python train.py --num_hidden_layers=15 --hidden_size=128 --num_attention_heads=3 --num_key_value_heads=3 --head_dim=64 --intermediate_size=512 --vocab_size=4096 --hidden_act="gelu" --norm="layernorm" --norm_place="pre" --norm_eps=1e-05 --positions="learned" --qk_norm=false --attn_scale=0.125 --bias="none" --tie_word_embeddings=false --parallel_block=false --init="normal" --init_std_qkv=0.0442 --init_std_o=0.00808 --init_std_up=0.0442 --init_std_down=0.00808 --init_out_by_depth=true --optimizer="soap_variant" --learning_rate=0.0032 --lr_mult_o=1.46 --lr_mult_up=1.27 --beta1=0.95 --beta2=0.99 --lr_head=0.00884 --max_grad_norm=0.5 --warmup_steps=200 --schedule="wsd" --decay_fraction=0.621 --decay_shape="linear" --final_lr_fraction=0.0 --batch_tokens=32768 --max_seq_len=1024 --doc_mask=false --train_tokens=86620000 --max_steps=2644 --dataset="wikipedia_en"
Each number is 500 + 50 x the weight over its row's rms, rounded and kept within 0 to 999. Layers, rows and columns count from 0. Numbers have three digits each. The size before them is the row's rms in percent of the matrix's.

# q: layer 6 attention query, 192x128, rms 0.114, rows 0-52, columns 0-127
# k: layer 6 attention key, 192x128, rms 0.0993, rows 0-51, columns 0-127
q0 091:590521546527523508488546428484448521494426609539455499518542491542512550454510393410533537426530389442582515498456524486516542545493516459449456512576457542520525460510458496490564431472502513536480494464502551515441463537554539476530507584595539473425531413537545468528541475535455474482321439546487537500571567467431505506523406514483457507504453594543414561553488441507538584589558
k0 093:446482402483553570515517557459417522467471550589478373525529481474473630415514502507476469516559462482539465548531512485489497611463469546496575404504423461534448408443499483435494478455529584547506587489489520472463479538564585496433463475531541495504553544433509469486609506567445629503491446454543532475509492605396563466521496530499489569466483524457434550471419541525511476499546
q1 085:513504454589505439512447499569464506437456440545466527539516632542495504565510553515437440485478390461509451470403454438492468446384484425523517478491482531439496508484525507484565485495529519464502483525479437451539472472462477602563499513522507501486522452504551536435504507552443442543563546601526571500529464473533411510615433551507553609497469555528590515534585431410466478647503
k1 089:438469474530621526553511483543466469434500546500479495494546575608518523540505518480448390433527457473452501468520438489509527414458453515441468473545452524501596510598418556580588485485520603476542554447560481482380463516495497551535458486614546543558547535463469453524513483433455499525487521431438479504539604469458660451429454497483483507551461557559497497474492490523558528425474
q2 080:493495482548574526437608502413528490486531501574534513543465421551458423413556527475452458599562528436595440514521497465556532429556487468442538402457501507475523526480513530583464486453497540565543464519558524493540486462434558462520537528488543443471596526487467532416506493499566530398512469502511469532435527443444495597470483486585606628481522532408592465411545460528489474443474
k2 089:559540500448445469544562519482515386435469471553489533446488482581524545570497499580577559494466485422509478483521480511459508441612514452535478547590476434551448619459525557549523488445484418512434518461492563463406434468546476535506428518526488501493439612502435469511495428485496444544477505570499442538572469493581437469509435503464525525553460489494406403463396457409553540557570
q3 078:518458530498495453658519458540487488524549418419498521416484468391486436505458519479550531570421459537380559539552528503488496553640445460539495505515494490460454498536473476514476604577534471573422580471475483580484547538571522528537572550459473534578449491492559481534391499452505473524532548531501479500509523545545530461476558482436484454540459409596532505504448411515565491416544
k3 085:501452547594442478545447480557492460542472434508513485462503410443482374427533468434589559552390635550447465491479560539531432587531486524431496484418564486468540528503524455479446458541528451547450541513465447557545523479500625440583569515458509505460512500491491511475478513498474467489446558555422533561453526443488471487570494363470573463548514447552541457573527444491523522426504
q4 076:481534537537473507520513498472554532464491555506466527502436440367481576545440491446568537519437441500458449435468587611457512518589465491529411508531488516540548501441465552501533480463461610568472599431526566528441561610543431417552496513474551482570527457462489533436589502453554482476435469507486402604556555534504532466506423551483539448474468500503495478488427447590516472547586
k4 080:492406434395424506588452543446438606578531515521497432491496537467572568384488510515548589493452462541504462548479570518515510568435518491539577517552603540592550494489561420499511479432492555486524546525452466564535557549459546401517587491410503457464495512415534494513465504498596566499503515473494452479573507476499410574531595503468448546470509454576489483538449485459539465480449
q5 068:581520498418482393563452439498489535565529420498504474439533483509490517431444543534516479527549496543429551591486395450489524546482453611511537465481477519521487490532450452525515502465536462537481421528389457478479494508561562596473498459555491480460391554558511408540483426565454469489598497424438485464453450546445539550536556476456430551541533448540486558574606525433437521525401
k5 062:424588467674553552437621503517550449556456440521464419522523436493412379557479449475436473456529506476486516510498484464500497461483386462560483520472376497502538493541481456491399491562507492547469518508542456443524475615444515519466438535507490528471550514594493545555514462508418359490475495570509522488437503522440544524462477485509557471523498517469510529528561569587482543467503
q6 094:506531409538489481532444524594475482564541444449554501405569571481574531477488513559464472459568510510405517511527551428479455508586540501529505437515438497424401500479411501505513564534552403488491512553491505528556537479548510508464517529437548504564459493576439477459395535507522490493545569592506539527444477490561379453488559486446518558510605580392614465458556426442504491536509
k6 098:411491539532528572440524476558535491436533385509599510447462495518451398489564476459589436503578526527438454538545460464478486465561530468455417554464543402413475538504442538479557594547491483518493485417508576487503537421506582492515548396532540521558444598479503473508487502442446488495498489580506548570543454464526600446483525447487552499462550543549611539446550522449533570432490
q7 078:504519576502550529434498490471468503450459549572491574508477444452436529546537474479540488482525501436544435492465565617460542494528526475435474521524537529541525468472503591531471431390470638494546566514514592510513489550519454501569439443494483529545535512437518529470560470417587468448404512520523431527454482480450484424425427575592559426461454582492524443545497458613524459547610
k7 075:520432418425484484512467550416478524499509581506528519489434519497568653435502466521511525440474471471500439526559517507486446462447596458543517493525536507563472498477542444529524425480519601480518478483494486496532533555493466461474640519439472488535473513510533486460485495579611567525429526480541359469583503554572428538588545543434417560433459533551457440449406480485488445484423
q8 098:547466527532491483536621474509442486573454535559428506427430485497467586620465463465520520558384481492531442498446474480475516509375463432517495537572505591508540494498451540465538528503459502467487470455522436465500426555492385556539457443615453495599515534481506420610507496486420456542440521486548495529521444544518475461500423581519446440572493502490514442546482496571603438526528
k8 103:448431413489569449575437489527403511505478585461466504476532501503453580497538519517540559418478470463557513478447456439500519469372579467513466524450492567630473438515512416536501399516574524566574444518487388509474504510536495493527498499501476520534486473531488545460511480514539539611460561530409464472500602455481457562440541487507457455475479518629557444554536496589600482484449
q9 072:511491514498618526477477470502466470513588530583480438504507465536534473440475569443441458580591467486552478537603519544459359471499479542571528498477550468510457510450496543526501382506450498512626455460570576446423508409476529495492545447467525413468538440553449450509505467552565511467593446459526514523489550501449469525529487429511503568510459519563559536478644543480444533603495
k9 073:448513540543525564484543627517525486494508465538498470455480560586493449526378558499518433488559478368496522559525496408469465489581484470524489485582392480501531515513487427506434458550491502535489621485501612436493504592480543548429455549446536473571504526503482414452447419505426426511542519549487495526462444589548543428470503496465547487471588538404452516419471510465553490505567
q10 075:472536461484431502378423527533525507434520510446522557531509538470594444424514550531491448443621527465558497498493511513538480495591537505497552535497489433533453527587561515562503463466455469499505478611545554476467581424486521540464492446421491458464431542504528471453459503511533534479545426467454537385436472477470424534549627443513577529392528598409437511495555569445439527476505
k10 077:485618549456564533373439439483601440618533464462481604549454586531573526548508486552475469518539470537500508438550447550454502537526551551514445488585481542434468583509519530467490559533462479429548491460487545478515477515457427495549441524514429495462497389449448462585551530496564485478481480482639518493455427483518462561486480570446514503476520492437439572489513601529424494468455
q11 102:455518466443430536426404520448514518499423498457559507501455505463498567456499483504527506481602519561465520551591498615467453477497616590477517528466471513481528494569491482510471485451509375412510508481567562490535562456410509519553418474435464448452507504470549533552439567462530443550633468455574553381439443523537491475546555514462494477503460469478455551532477557456427576483409
k11 100:465602589471509562355435470525558549494495480450489535607424512431578441533446564482346479489521538536485516501489555548510513482471551526499475448478483500467500445527497462526502569496451439519495492529576465470621545486537397537485428456532426435452532463458496471556571608414514402490568565467546471443520390535520492463552500557494514464481452517476520565454489572529523491500491
q12 111:492448515512523536546504456424461574535462560492500440509360519579479573604518465441602484450570453452464482520518542442479533512475600527577445518573487477533530401489375524468540487531519480512492481437465494531490484518545484489551409525589530404430484479547524456614504535502524471483423532511522453536461557510498445442507438580381398524490505558442476525487475552498545547515600
k12 109:439501481539501600489482529433454648438566540496546394533496551529464551460499465508424512538577539509498465559489465527495514480506502536499470460426432424582470390543479452452526485522549485439598491520503523522582499499519550475452441454505557273506532506523476499508548543447470513574561518519450537494504526576440530521519544517517500567463493519420526530436409536557565526471568
q13 077:443470472522529458485559510466412501534491484464453553433580517497513521498568452526437575486520476460530503474470471498550526516594524397468528359541511506446458436488433475600457559587490530515538552566447478547491460550531489425518560532615542533586532465477455605474551483459495487623384606491500416550414452470492545513524433467575574486480514503507573523515435440518503480489465
k13 081:571452461465504460537550436464382374455442495502459550466511439511523603498557540535511584545404526541579434480469437541546408443464449518502414513495564437471528492490419571535575540460528497485506512428519520608463416538494437489467541410548519574478505511476563508419545469480565556517391485493556519493490524494498501522485480483535452560456403446601538458533455460522565462517443
q14 097:554469463516392394543463521458547546481546447461579533537488472397427468389486507508450493545577501537464527584448421567552515578585479504463491494420495484456484549507518496525514540483539479582467458517515532511527600587495565532534556572451500437480546561502505473462523496444489501451582461586462547440467427541512490527619524509487586569434564461425510554537482488413443530436419
k14 102:468564506503445557481485428465529448535492416537480435533486448433499370442505516481490491534448493544475498463493560552546479573515486564478540509551532501483526499573544429468562529481477473512407480476521521425442599506575563521527411500538452553396455555451417584592500545415464398481466475522490558516506437378494511530545450535471506560542465476516505410487419609470413556425524
q15 091:480507566475538606470531510486430524528458604517492412447492523594558501545453484447538521487446522479591444465542581470502490386507563525527472548598538513545528457529534489454477485564549505529539511472522514483466478393461469443476400454483480498483505366445528495536552535508524559483425552419530471496542542501488534435379488555489457496470462578490395483414477579544549468507641
k15 085:532504535460492480486456523480507572510492619422489524557502534505556644488474564562520551490619527510481514569530489509385481552528552490469466443452496547518411468468493545508475513465507492442607433556451491548619501436508510478454520461409504360500495537524537461457495481534610667542515484519562434427462497502526484499487530449513476450479571510436430550461504479488488416538535
q16 080:601527500392530459481534529467507464498500517474487460459638449487495532433421499467519483515466467562509448513564507461551509378488514551417489533504507620522534527503570433469458446394495514508449449465529483421513479472449577565508437485398471539391442434533500441594547517544518439429521479491519534469571462477473475518397563541572529541491431505481407538471565516474496411578517
k16 082:534575476536543545407564551604588477519452474557536501522514464485428520519493577538522466425562526452434481538524538458430548617502535410481569523494433583499428560474509463516397463510531468537461444541551521431517553466526449551451487560456423517449522615585501470548503465568466570435492483488522365420460429492510569438507456555501516519538520561480404506488533508433527547511505
q17 089:569460541417377468513461521501565551531601373517500487528519462452528532468461614543441481560534483503509520617517397500489543510500496498439555518409403498549487547499527488540486453463576443561468432482510469485541439533515494525460551443522512429482464486535424502478516522554355488420570534531531538425448513551453509531521579453504476490589477497535501484610554503490426569483420
k17 084:435584534514550502473525436540507469467515369437430462492501443483412336604506535457449438528527528531482508444516533543464507511541463545477483523461484541492542486421592414468462496485487496540537530505516493342494508608454511534550483537503552514516495544594561572469472461533454404533551489495531489514536479448450507528517545489506460492528515536462527507631534625491447592434447
q18 064:471496564545456481456472404491533522479456549512470438471645494497499533486465578536540474603463592524521524483513589527462471384460455531568434453494530563585565501502547466458507469567628499475463452550445505485504464489475586463520557511457487589458553509474512470559586544520500549476538498438485526470512568511560599509477544538438530523550400380549409543513510419465416494468489
k18 075:489520495425457399477479459523539536501464564433346569547554470393528571507470531570506543534505582554484559464483521579422544536435412480471464451477512589463454508523537553483464510453578526431499511521544397549533464482500454470537387527463454489483563465444586516536530545479563490404468490435547450448427598426507446575487508522519498555520488505521474495537546417472462421526445
q19 074:549494467498379449435509551493561557482437473460501513597466507505409515478561481502546504404459462505483458504328533507548621536491508520426493562526510562466558552542566450472526476438426546514401522495579484461508503489454497575518459488528498558472526571418560529534529452534448549496532397504451439457549421505504516551556507534433492478440601500407436541554446570481538467462523
k19 076:591563450431521517542434430439521532565451530496475491589552512539529535448548461509401507476502407515552492439498490520533576551401505539561574511495524641514494507522573518479583515470510505454524397549508475521509508472545456470552471532567398586325525480496475550648545521518510533476492452475477475379580456467469464573509495537563475491535445467527481513536502500510474515490474
q20 118:468537511459614583519586543514502487469478522559510503459448453496539526570483440433500529490386502458588513394518566559516468488491470440560478630553500507529478533560526562479526514499470515460489539437511442490446517499528450464507481452503470469538514392468528458518498539488540525488414559507451519552591529490455543481461411583574513410488517542524427443445401467645578441545603
k20 096:520449456447481392615410557486502548553518558524492518443452501510519656504539535442660521465469493487491478528489463531508502523502603537472549522532515520541427510492477551523508480458446500482525537558477497532502552494544505450504535513443538469517466445496508451405424491520576720617482529485537426465509530496507400529486534485437443460468585522504511506538551467560548501502496
q21 074:498497522588470506485527502570516542436506543562431477605479508532453531519515585481478521561506506523498453446450608547500476539472545416485457471511508538464415562429563498434516497475531559442484538532551562533618472444378441532601501488453512511595606411448566510457501475472522489467492459585561566507567518446577449464499473591473555486465410594515526454485492430502529504513602
k21 073:523441455370491498567436503467471533442507593459545561522523589483620597494470448506499454504524508562491491444550579535416511511455523491384491472441549508534560468535528522503578493429573519517488505480504535518419495423558521493573594423469462544563461490396534528543490499481536476485395535441535442463572545403514513475560553505425439477460467502561504419515508446421509416451488
q22 066:469518495453522521437527470532566450475565567521416457469549511462546471518512585463501530493525524451630520348565595565465494451518562459521548532461519508598476513457519516518487426486436545457505445598460596525456562432439503425562526478535495431547588449498537531455567500452564510454536455581491467548544483513491550460493541488548510570415410556421474469398490506503501528600520
k22 069:519495445354515507510431507439489476555528501424449617564510527488574625517489502584514559506460528463496541455532459594467550500489525507438444554578522566494461568504580558487527526475494473442451519449492521496461495466475430439514461541440436450526578427413516468564549477471587626470467470513615450403524586459573438553514477528476457491427477554514450468511523470481525496491445
q23 079:508547445508409432442513465553537487478529473559440535555531497472533549395528582475469432518594477433563482479501525523432495559523483436429463479503538571536456528496527502544478412408422484464444451633492570490561533471439526543564571484530512460457535554479436464490498487538521464402575406568482555498471477459503495535509576424513582544415581529481511459545605408425499539474533
k23 082:421551435428540491474493478478486402562509446482447592484538567447521517483489433602507476538521422455501483459564472540453563487436541513446561509596501510507486540490579513461537496512535448465437517429487550423421431473525522458552453538538434584493526514426517470584532507479458389435458452500592457389561535468492428551544486556390481555482466586465474482505551497438508478467378
q24 070:547527553461535519388475587492501547585455546441462527445577554462504568513481374527436547453451446474435476626406519473566540549442547566437484506559510561556519401552444492577506449503462512437525480493530480530462502605553473546490412587502499565470526516505454551541565480495535385499507522410462502504420419500507451466495466549560515494461532510486487479567485493427475416483437
k24 078:537550560596479525363558455469443480517417538497536421507476480484432561513516514512566526415559428494585462555447461474542496491472524475557484499531507515540522429420431429547497430571533582518579443456565482445495516559448388542393540538551453589482503552514550495489582518495483504565527539458450433496492443641524547491514488558607416495492480506513496506444480538542538499471562
q25 087:497547479453468542523529487512578561437547450492515512607461446546502471475531538455538533384582463450478525446493593537460520558583587504471500437472479446445455498444469511445489503500441483444429594478484534574525497477423525435517483510497530459492565420534575612487491444452543523450482511595475494496479608504457511480602444419424492544434503572421500496467440465476487586540634
k25 101:455483472501477647559501512444494522409506437521563514529574551560587510434420447443423455619507529591543425485540538583515582493582458525498552513467490392481506507505514547446602597472446435475495583516482583518466521477486503445478523426496549436466509492412525488490495502531456504534536475503585569532603465530516520428568517498498451509507398483455480519455487452430500587476492
q26 063:538497525563497506587500546506534572546553496465512447518521431458509559517443468529426458577468468425505470623419443482451562576425436532496510409459444416502467410438436495477519529527574541541486491479482569515496514574532478512452611543473549468485559493489497552503569546457400447518436529496459486522524524562493562473537441515416476361561525422576532507560549423516512460438589
k26 074:475462535621448549512516463456426535427477520492485323445463472533386435470482487459553524525564416509467462539533587493544422522516482522537556499536502477568554382460510419488472516486486490594496544518509491481496491571547548552437492531492572568541459563561514513424421514563395446520573518517422529594483486569487581427486550470537470541520535452471504476464502508464430517435539
q27 067:487486454604511437457579511537501505518537478493468485550465514506436509498556466490420501506479488485518557508476510448489604480525477444434408484434447481412533531509532503517521486480504487554538508549497594590661454564524411454457514632517517535594552594468455552441527500432426548464396463594522505533499410525576475508456561513472534515500495528415551510547447403562516494413502
k27 069:576446452383521464501539398418440492377521453452500478499537460489481538508582480548549521491472514541516480445495519516546517535531551466493479534471555520559470464436552518514621521442503529517488401439517523462459486403573513455512572437578491639555465466465446519481481509508496551508447513508457524488589577394451403531587457472507550562442444520587510430463422441437526477477484
q28 079:515543514522464536466490475579535454444481451571476491522569544532561528435551504418545443534525443441542440470554613511447401506555538582496465523582512528495474546462495441543532396456524506396492489522494469441500510387435513488580443457449501500417474489533547415456532449559613522442581437513431515491530528439447542510451459480517490573408456526508455473451614482517448503564591
k28 088:472485486498526484517538608546595491527441554458515548506498620484522545535422515487569470478547446454442511561532502477451550471517490429510537483576374450452540569558480450532436484520489501448486619564439450447441455540518507430501423491468499470441587552471545441524531495494466436438498453510567422441516511578525599481480522525433555465500545583387382576482531448443552502511511
q29 087:453450495552445456479530495387533458441637421465579537509461523540449475475605486508518483590549490528465515555530434459566483488564519503483469475462522435454475546512549510561487472509451542534498451570452462511585498447491468405474573576446431490454430625542457479484465482525435565417562481477474497528426435421518509551469591474553530552420560521507483505502530540484475525348457
k29 090:629500522508446473508558420525532461538574467529561450481440475546443390537489472519587453510493540475503542473453475441492483502625504515484574482567505437545492532478423478524483503514522392430512460492430503441513445559575544477591488530534442551468503561586426576509511516497434404429512463554454613567536498455497485475592410577515590532550441463417526457510473465485469478502544
q30 083:519458535431477506549473545439437501554500451528521462451478517552551498497543510485444490460531536558606505531535451509473478417520494513347569509381500477442546544533570462456456554430444429538464425456601484467470473450541502466443564414534440421466488510486511495513479508520377577532531510484587602365494455485437490477553568544483473405506432535509484504498484595477462577519489
k30 088:550576504455566581453436434505480443457503504481523503523417390514449405522466630476449413519633552484515567488492477520446396553497531606504503502494475560459389466468506570461447566502453523518508491564492553404608546533546539563468532483499504478513539456626494485475434556514479505512485468538541497500500445485455508474444464426567481488560445520502491555516501611529424523543465
q31 079:529545548414537460446574513451416545598561525516462423418443427468474486459430506493446535529438532551553490541449486550445594481537456483432539567474524633528570453514513526419446494434461553622485473407575557467474504550461541584474525505573432494507555442503529456580500507507433509518531451463504517456587462492499515526418537491501500419559460439538572534511449540474571461548447
k31 084:538585476449525543467470489535445426553439492525478562493511390534445495479551514520527548411494502458519518502467529515447453584402480472487517566467486693583463548446619492469482427458480475596455437474509495492597565449525534526498510554484452471454493474506491509512556443574487590507473525623534426415582472461441385530518493490482436494512505547560482430515526492481525516552521
q32 089:491587464428549435431598496533407475474439533533464451462538401545517521375456497537524545510466601511534518402498478535390483487421413458552475578442506559533546515473547528439457508449436593467495491453586507488530458510463520514429479471565547576624450455518524469489513515516529539546402421503543478526579480498470527512494518535488474521602542534487556512540536467590570476528562
k32 097:498482403470590513506551610541544574470552481611469549489600521487548542476524493525447447429469450531481468583530463442546523504448529392530543494486502527488438495468568515446505449448498486603449454504478505537471494469521533519483586429466498561603497481475450469459424428623464609482445540564478428512529457448506436490461581525497512476387485493537545432482557531460501457561394
q33 074:428504564480435531437542558588513462429475522537469605535523483466571498535537527450498561486388569499563536358478546556542562454499500457433528517493515487503555547529514497527494487429504515347467577547475467543490521487527511433504435425532521558550553471480537591375468484470546459470441563510510533490516472417511521509538475511587505444428445552551463373522457491584522470558542
k33 072:534463395386492394547435490464526481543435515465489647524498503439605619557519504552518522482427487513518498439503487588499521482447491511472461507501565531481533549480482587534517553515463504425531531490468432516464495497459379490559587486503477532493533456417567495469506514516651568514473459440550430514502571518531439565505515505474429487493412496556502544599531481498460444500403
q34 110:487510432416454454506415557515542531496504498460529531528452543455514508457428549525473481490605512559407461480493469528514433586425472519509525550501580439535455503506452532558507445498459475386535462549571524499525597481491499596533444459485499433521495555558460412502493488493600382489635463498530544489505439531559370517573535560468562544479624506441530479478537530454481540541424
k34 105:443551523514487566451447525521520565613574432522562568493476618484537389506429470502449457476495451445506467490521497465536520459489570486503436546574497508493577496548501430518514480577480468511502452459565558424462554512443481508515456511552411473519442471453475508632498514416436399528488548486430491509469435472566504544465526569417445456458559549476576525440487676509475497476521
q35 077:526488479543483453500590434421511520416580566510466465515543543546433453464541467487522467569432470489516457449524453517465468552474445357499461498446567503474437534474553546522497416479363642529548489497539542506581495473482489533458536613440478509579564486541473542482560531452514484423480387561513514534577498562470514462535409499554535615442454484496493493481523443488579462520547
k35 082:516400487494488538564509600486454471490537537596512458521494541530477560468392459494507450483495502481497485490510481436518535596544563461484565497575559476552562467475522445503521370490509492537470457465448566458390503505538528482493530536453422607525508579424391478454482428523410617409430507523410509499548511382531519436571502546449490537504500557498501435436462482399465507499499
q36 079:494563580434603581425501462466538445474530508491593493429486538424526525571458536492470485524563455527560534528525440573547446437579583463527542482530382378591499434539474528518476487475552506587588494543438511500512516552456484478529483476461489503590460493476471554394532428457545497545512566482471470529470482515465503451442527595575517482479363522513491464483462529575454525486393
k36 078:521519530491521492460500446527451521537585554474514543522394481547557592577527518580527571432375572513529518528507474533497439461564521524521423539511477465514529565478540495638468493440472555538487556480485436463519501573424353406509495494390520396623457430503509525506496501543635550554493506442589476523476479528498436559498531451506482475458501545526509452518450516506509520442544
q37 087:558504494413500494424478517500463470482471452555487531463529545556521517419447558544441475520644505499538502632521400531517407480501505580463570480480475466506521487523453514528461464463480480508521492510600570410449507513459525494455483428553527465500436509540456491426513478531471441488601488433538486454424483501481449553554536438484537606517559532534604478539641574433409572541430
k37 076:413597536593577555447570495543524458507489464522502534493519557553513356567453534531437450454544435443495490556505464451477469455546483484588480475528390450458513530489517413543467490541459482571492508442492490430448515625409510581452449514509549491563474549532484477546508428522419380567575514526510491550469378576488575495472521497528505486487483489425531527438466572530519518552464
q38 072:510496431493531556536440425463521531543563505455541443526460457568471487594544423536576549448524460470462459500516452413540496445438553542609513507488506473576457446476436483509502501594474511482554431428487368473396512408534541503478487481506426408363417506520501514623541489520532544503523537450460479542508528488418545491491418530486433502497469485517465496409504615530488543467567
k38 074:505519543570501556478520562508509545503571512486553391473504521597419533557441523448429485512546547476507503456442381488499497488558419469551505503562468463487447441575448520504449475491558408477515515546488545507564495536472468544498379541487568357467513452585530474456524515466493518485572459499466561520428532547542547489507464527583566442581540524381453600460498520595550530464598
q39 092:437451479524547452579528556539425514527505478501506485379448570479520553584475457431540508481517420433523423432468569505498387548548482389563439450581599579505463498460494567479545434576466531550534536545490477526489556479530535550554471511453472544504565462588478396488490501523484446548454478488413491561512474511533474475496394522488483508498523538484481582441493419485583406592566
k39 107:474380530488445556565497567534433510606455553576531480441444547549435576390527456486605478498535442415466479607496452465471471482439533564452508505559515535511538555567403489521532477540511519419577573485518471517518556505548568391444527488422516529482509569452471534511519439448507551483456600523499568412497569491495554489479573476405477531479581532506581507529496528484555506508543
q40 080:569572520497544587501516494524499485582442567462452453432543498422553510525459451565575513485462479414447425543543512485501506547555496567592538511593504508497438400528444511521530495643492487545528543421530509463414497497429511611522477496405523516470531461486516477564487491459597423555543515434411480563505600523535568450439466451513509512523525436523443493438449471424556407465503
k40 077:461479641664472539462511565596486490516429502527517466551509574469474469452449489430566576520497498508479435599476504448473499461482565427541455478480460466518524500515535487547442417525538456574482515481510476597482538458455500515438441518424489496446489541497466461524556463452499467508598531514506504512412432588553512422489510448550467447573595437429427516438545440484572527467607
q41 066:534457462542578492515470574457456566538448511544591429517455526540403511578487394556436495529440450478467449551491431522479461439373488483485470460470538513471499489477501575499472477492487509503631452474505466501582502559562421486443526602483449480454564527506445554523562545498527414456439582562527506540543433456506395486461408644537515423562468512515578491505515510552513470485500
k41 076:498451550528450557483520534453457506417523572518615345405474472534403484509523487477520455433497463448465545524468501448550431451538542503553530469569499482592486397486468455584492430535480532552487493474553551443502545534576550569475540504544530562531447611594494442450451533489457505503558540516371485564517483491486557406481534550503491535528513555508562473401436476488519490477595
q42 075:545589474388583526437470478514500492464500422412593515520552531446458467433540481526481533377495479524424535509492571513498585546610541552430569554495367482529500444529483458517474454526478490567476540492466476529467479556508479520520378550520512572500440570528522550470507425498607509526529534517406430489495455528457485529402529419534525499463544548435589487482431510488518535509398
k42 082:534537515539505531445541513519567443510533372474562543504505434538515526508569483437470535466440522519552380566511449526581491437558446494541442643424488500441494631429512519567532476459479523478458488490516515437516533479377430420473584478566503467440510409523553507519553438532488578524544436554559473471581400536538474532537470520573536478477481504497455491481507415525499604510517
q43 072:533472510605458508617457498594491443506442516488445556531478543534484432570524439435512499426373472485451525453459513406510490564447489486553541537498525481468467531461543465454544540581497499538483621411495454540454546485502470500481574515473505579589482460457476563472448477516414528560477481569574461489585556550549517433541462474415327451557497424526495473504451490483508500502555
k43 079:555428573549497491578458528530458513425519497512563386501537553484475427439487406465505498535504415477468551455473566450565523558491570539481563458417550480458548474504489510456511498578455605557476504577421521543537466457514607514498603509454585539502492490492514513448438489478430552488569509493354584501511495527510611383471506426554533434554524447505536541510532483463437495505561
q44 079:455467470514401457521497457455576562466528470582503507597478481527577434462522579479530466545613503543468533525530447525438456481555475528504471449448566426442517608485486479549488483433471494476475474594502512479521575456455534479486520498440566419413527564516505476400494491541505499368592464458498553458401533498492515596602544427453560578445507508553500543534600523471427527472507
k44 081:408546464487473524522555512473584473572474424528471503535515576473532364609394500558447443603512532511480558446517534538445541456568431510546535417583457451498545473550515497476460585511528419442496535480480456479419473550467537499506431517553494514437538527439425468543476544472494318483486504449506571555483511502453502557494478524389541563569470458448434543491465535479476491500472
q45 099:447443515525522502562580448563448420488474452591415535438548448555517512569573458460552577531387541483543529451573514499500505437508492485535480466512510523437529557523456486519513570530492460391540604464458411505501447447509539422511489439544519559531503456499508538409485479480476539546410545511532505551466486442511622487525437383558439529523457483629540481509489469616513462526571
k45 102:537387436437505379618551561538493456462415512513473567498550475489538539538482547479501517505438538548499506496487470522558508416459459442476521480411507457428500523513398578569525548525499501480507554514433425575451460545489450529476574456454589552498580537485537509382442477514581516527484532475512529560491598554523517517525483402525573502499467472529506541609543403528568454542411
q46 091:531479480510598560502579433540438511605442549531407433436481433553488521531484448516483508425454497425566477516447512480458574503465445459501526473507451531498514423488449507452523541530448512550560499411537554516433405516487496555460506523622523475540566427536515558577561509493447487601405496545532477597549534552491521476515410471455440489559512483516588539445448446502629486564558
k46 089:495485463537603559557516547498316485402478524515488422455575463594433553467517496463491590471543460461538418530534455501524518474488513453520445525456458539537439489478568543497558481453491494613483491462510543529473477440488507581385466485533566493562519491445485459463485418518452621580507562559493524515539541544464490451490520407611462519471518513558508451446443437504599516543511
q47 078:516564459491422462415522531487588529464549459479542530580501566510558507417566571465476438426598512481477538518435452455511563601524545518485532492520493496479496591568537464587498526382497491538424468597444510432567491521437510528527443466533514444484436542512524475433448467499457567475541434503437568429436503512454528616538556443500588586438550503437469526525544555452413532490479
k47 085:452648468517595486504544371489603486529499449509430590582544505517545513562491500549444480547530487566511476414530497529497569475513490523520462537552468496503512552507510505495551551451474469497513434496524497500422470456487449455512442456575453483447526433412475555585565492529515439515430429473620528429520510473434444629490442565451499522504472513485397543592527555568508555516421
q48 075:437543595484543516504523471470543477491517592546482535500469483453588507586460556507556510530470501491539456412513508571514519433551448431506491435526554427570530441449489513480535521506538550485428535569462525531479550520510454476543473474444561457510531429475614555362576489485531471481439510520474463586555577460600503461449442573541574467410377548528445484459479476490483375573552
k48 073:489421420415436452538447475462457565574514558444482580517428548517577630464496506571528580495472521534508482488474549555435489480464499469443504547528536560561550547533528591518470524458540531461549529452515432590489495466448476475491557523425477451528578513414507487485476526490661546479403488398562442498462599463469468549485542469433392566510485414528456486543504471501470466478483
q49 066:467594536537550494448492435533489449443569487556570577556444542563532509611589514516491454387518450536505533489437543486522569460465522407476524492474406438510488477493539501439481534417422560528482471546528505597557496539483416527477513493531434480601488532500558580504448450490423559474545532620522518485507456514540411438490491498525508460402464603459576417468495552463505532564554
k49 062:494497416443586520480411406452463482451559536489547562500462535648541563520552461521486497440537517482490492416490441502488483467530563503420471566508522537497500518451543555494558541464504591486514444457467559435532463438461462487500583547551528425577474360423445483490501523568518582544443457465550494487617575462452472507523467557550473482488392523588537461466522414536516559457462
q50 087:534440484454492402484425502449432549500522415480495464535560510552475513464494548590448530540571546493511437564473405506454430486456391498446523466417487566547536474515530494515470443521525492479495399551473513412479475528519489520480544452613443472468469565534468476572572530519440461560576474399489505412435431432481477584551568474483493523585537440560545540583593523490454526474399
k50 082:505570449525533442417522474527509436504516493471427519468546458492418445594538583522389417536489517448543503470485421537530436443415372518509492499511440532484541484545463480534486466493560512501534515463571427437473482622455508576519384504570482552543550459555551514562571436516480353434473503568547508529425525409490476555485507551504481509500489521460494480526491539546492467564378
q51 074:534492409488483527526433545489563519464485513422550543599491543523460504515521434490525502382550448534383463521426463502602499581408527562454548597499519490531467499487515498505503490449402532496492530465575475421432604444417530591511456520474491419497490484524460455566503491501536437526587387503513515491557441507501410531549426444510449483467516521458546475496451597449478534627497
k51 076:542496529522529596492440571503514536552549468573608423509493578548474436529469476466424436453574448401521482477494541462555518520521543501523512532565518511489545578494429424493503471551472506540464441522475574500491540499472520577433443557539520434433454457487469520589504480477376514495553503503472540454564358579533607443535475578520461429535549536481535547459515612563487598513538
q52 078:453480579534475511479572468548557474472458486512461542525568540545550537503563499399515524493399472425532484416424555436564624540501527459480441524528493498522538477509476418549517472558538536449477550449473481545489450490473537434549445493547548554540511480439525621413538515546446547467385504553520445574486573508525609497483420533494546564426488529527470465490450416488541424476642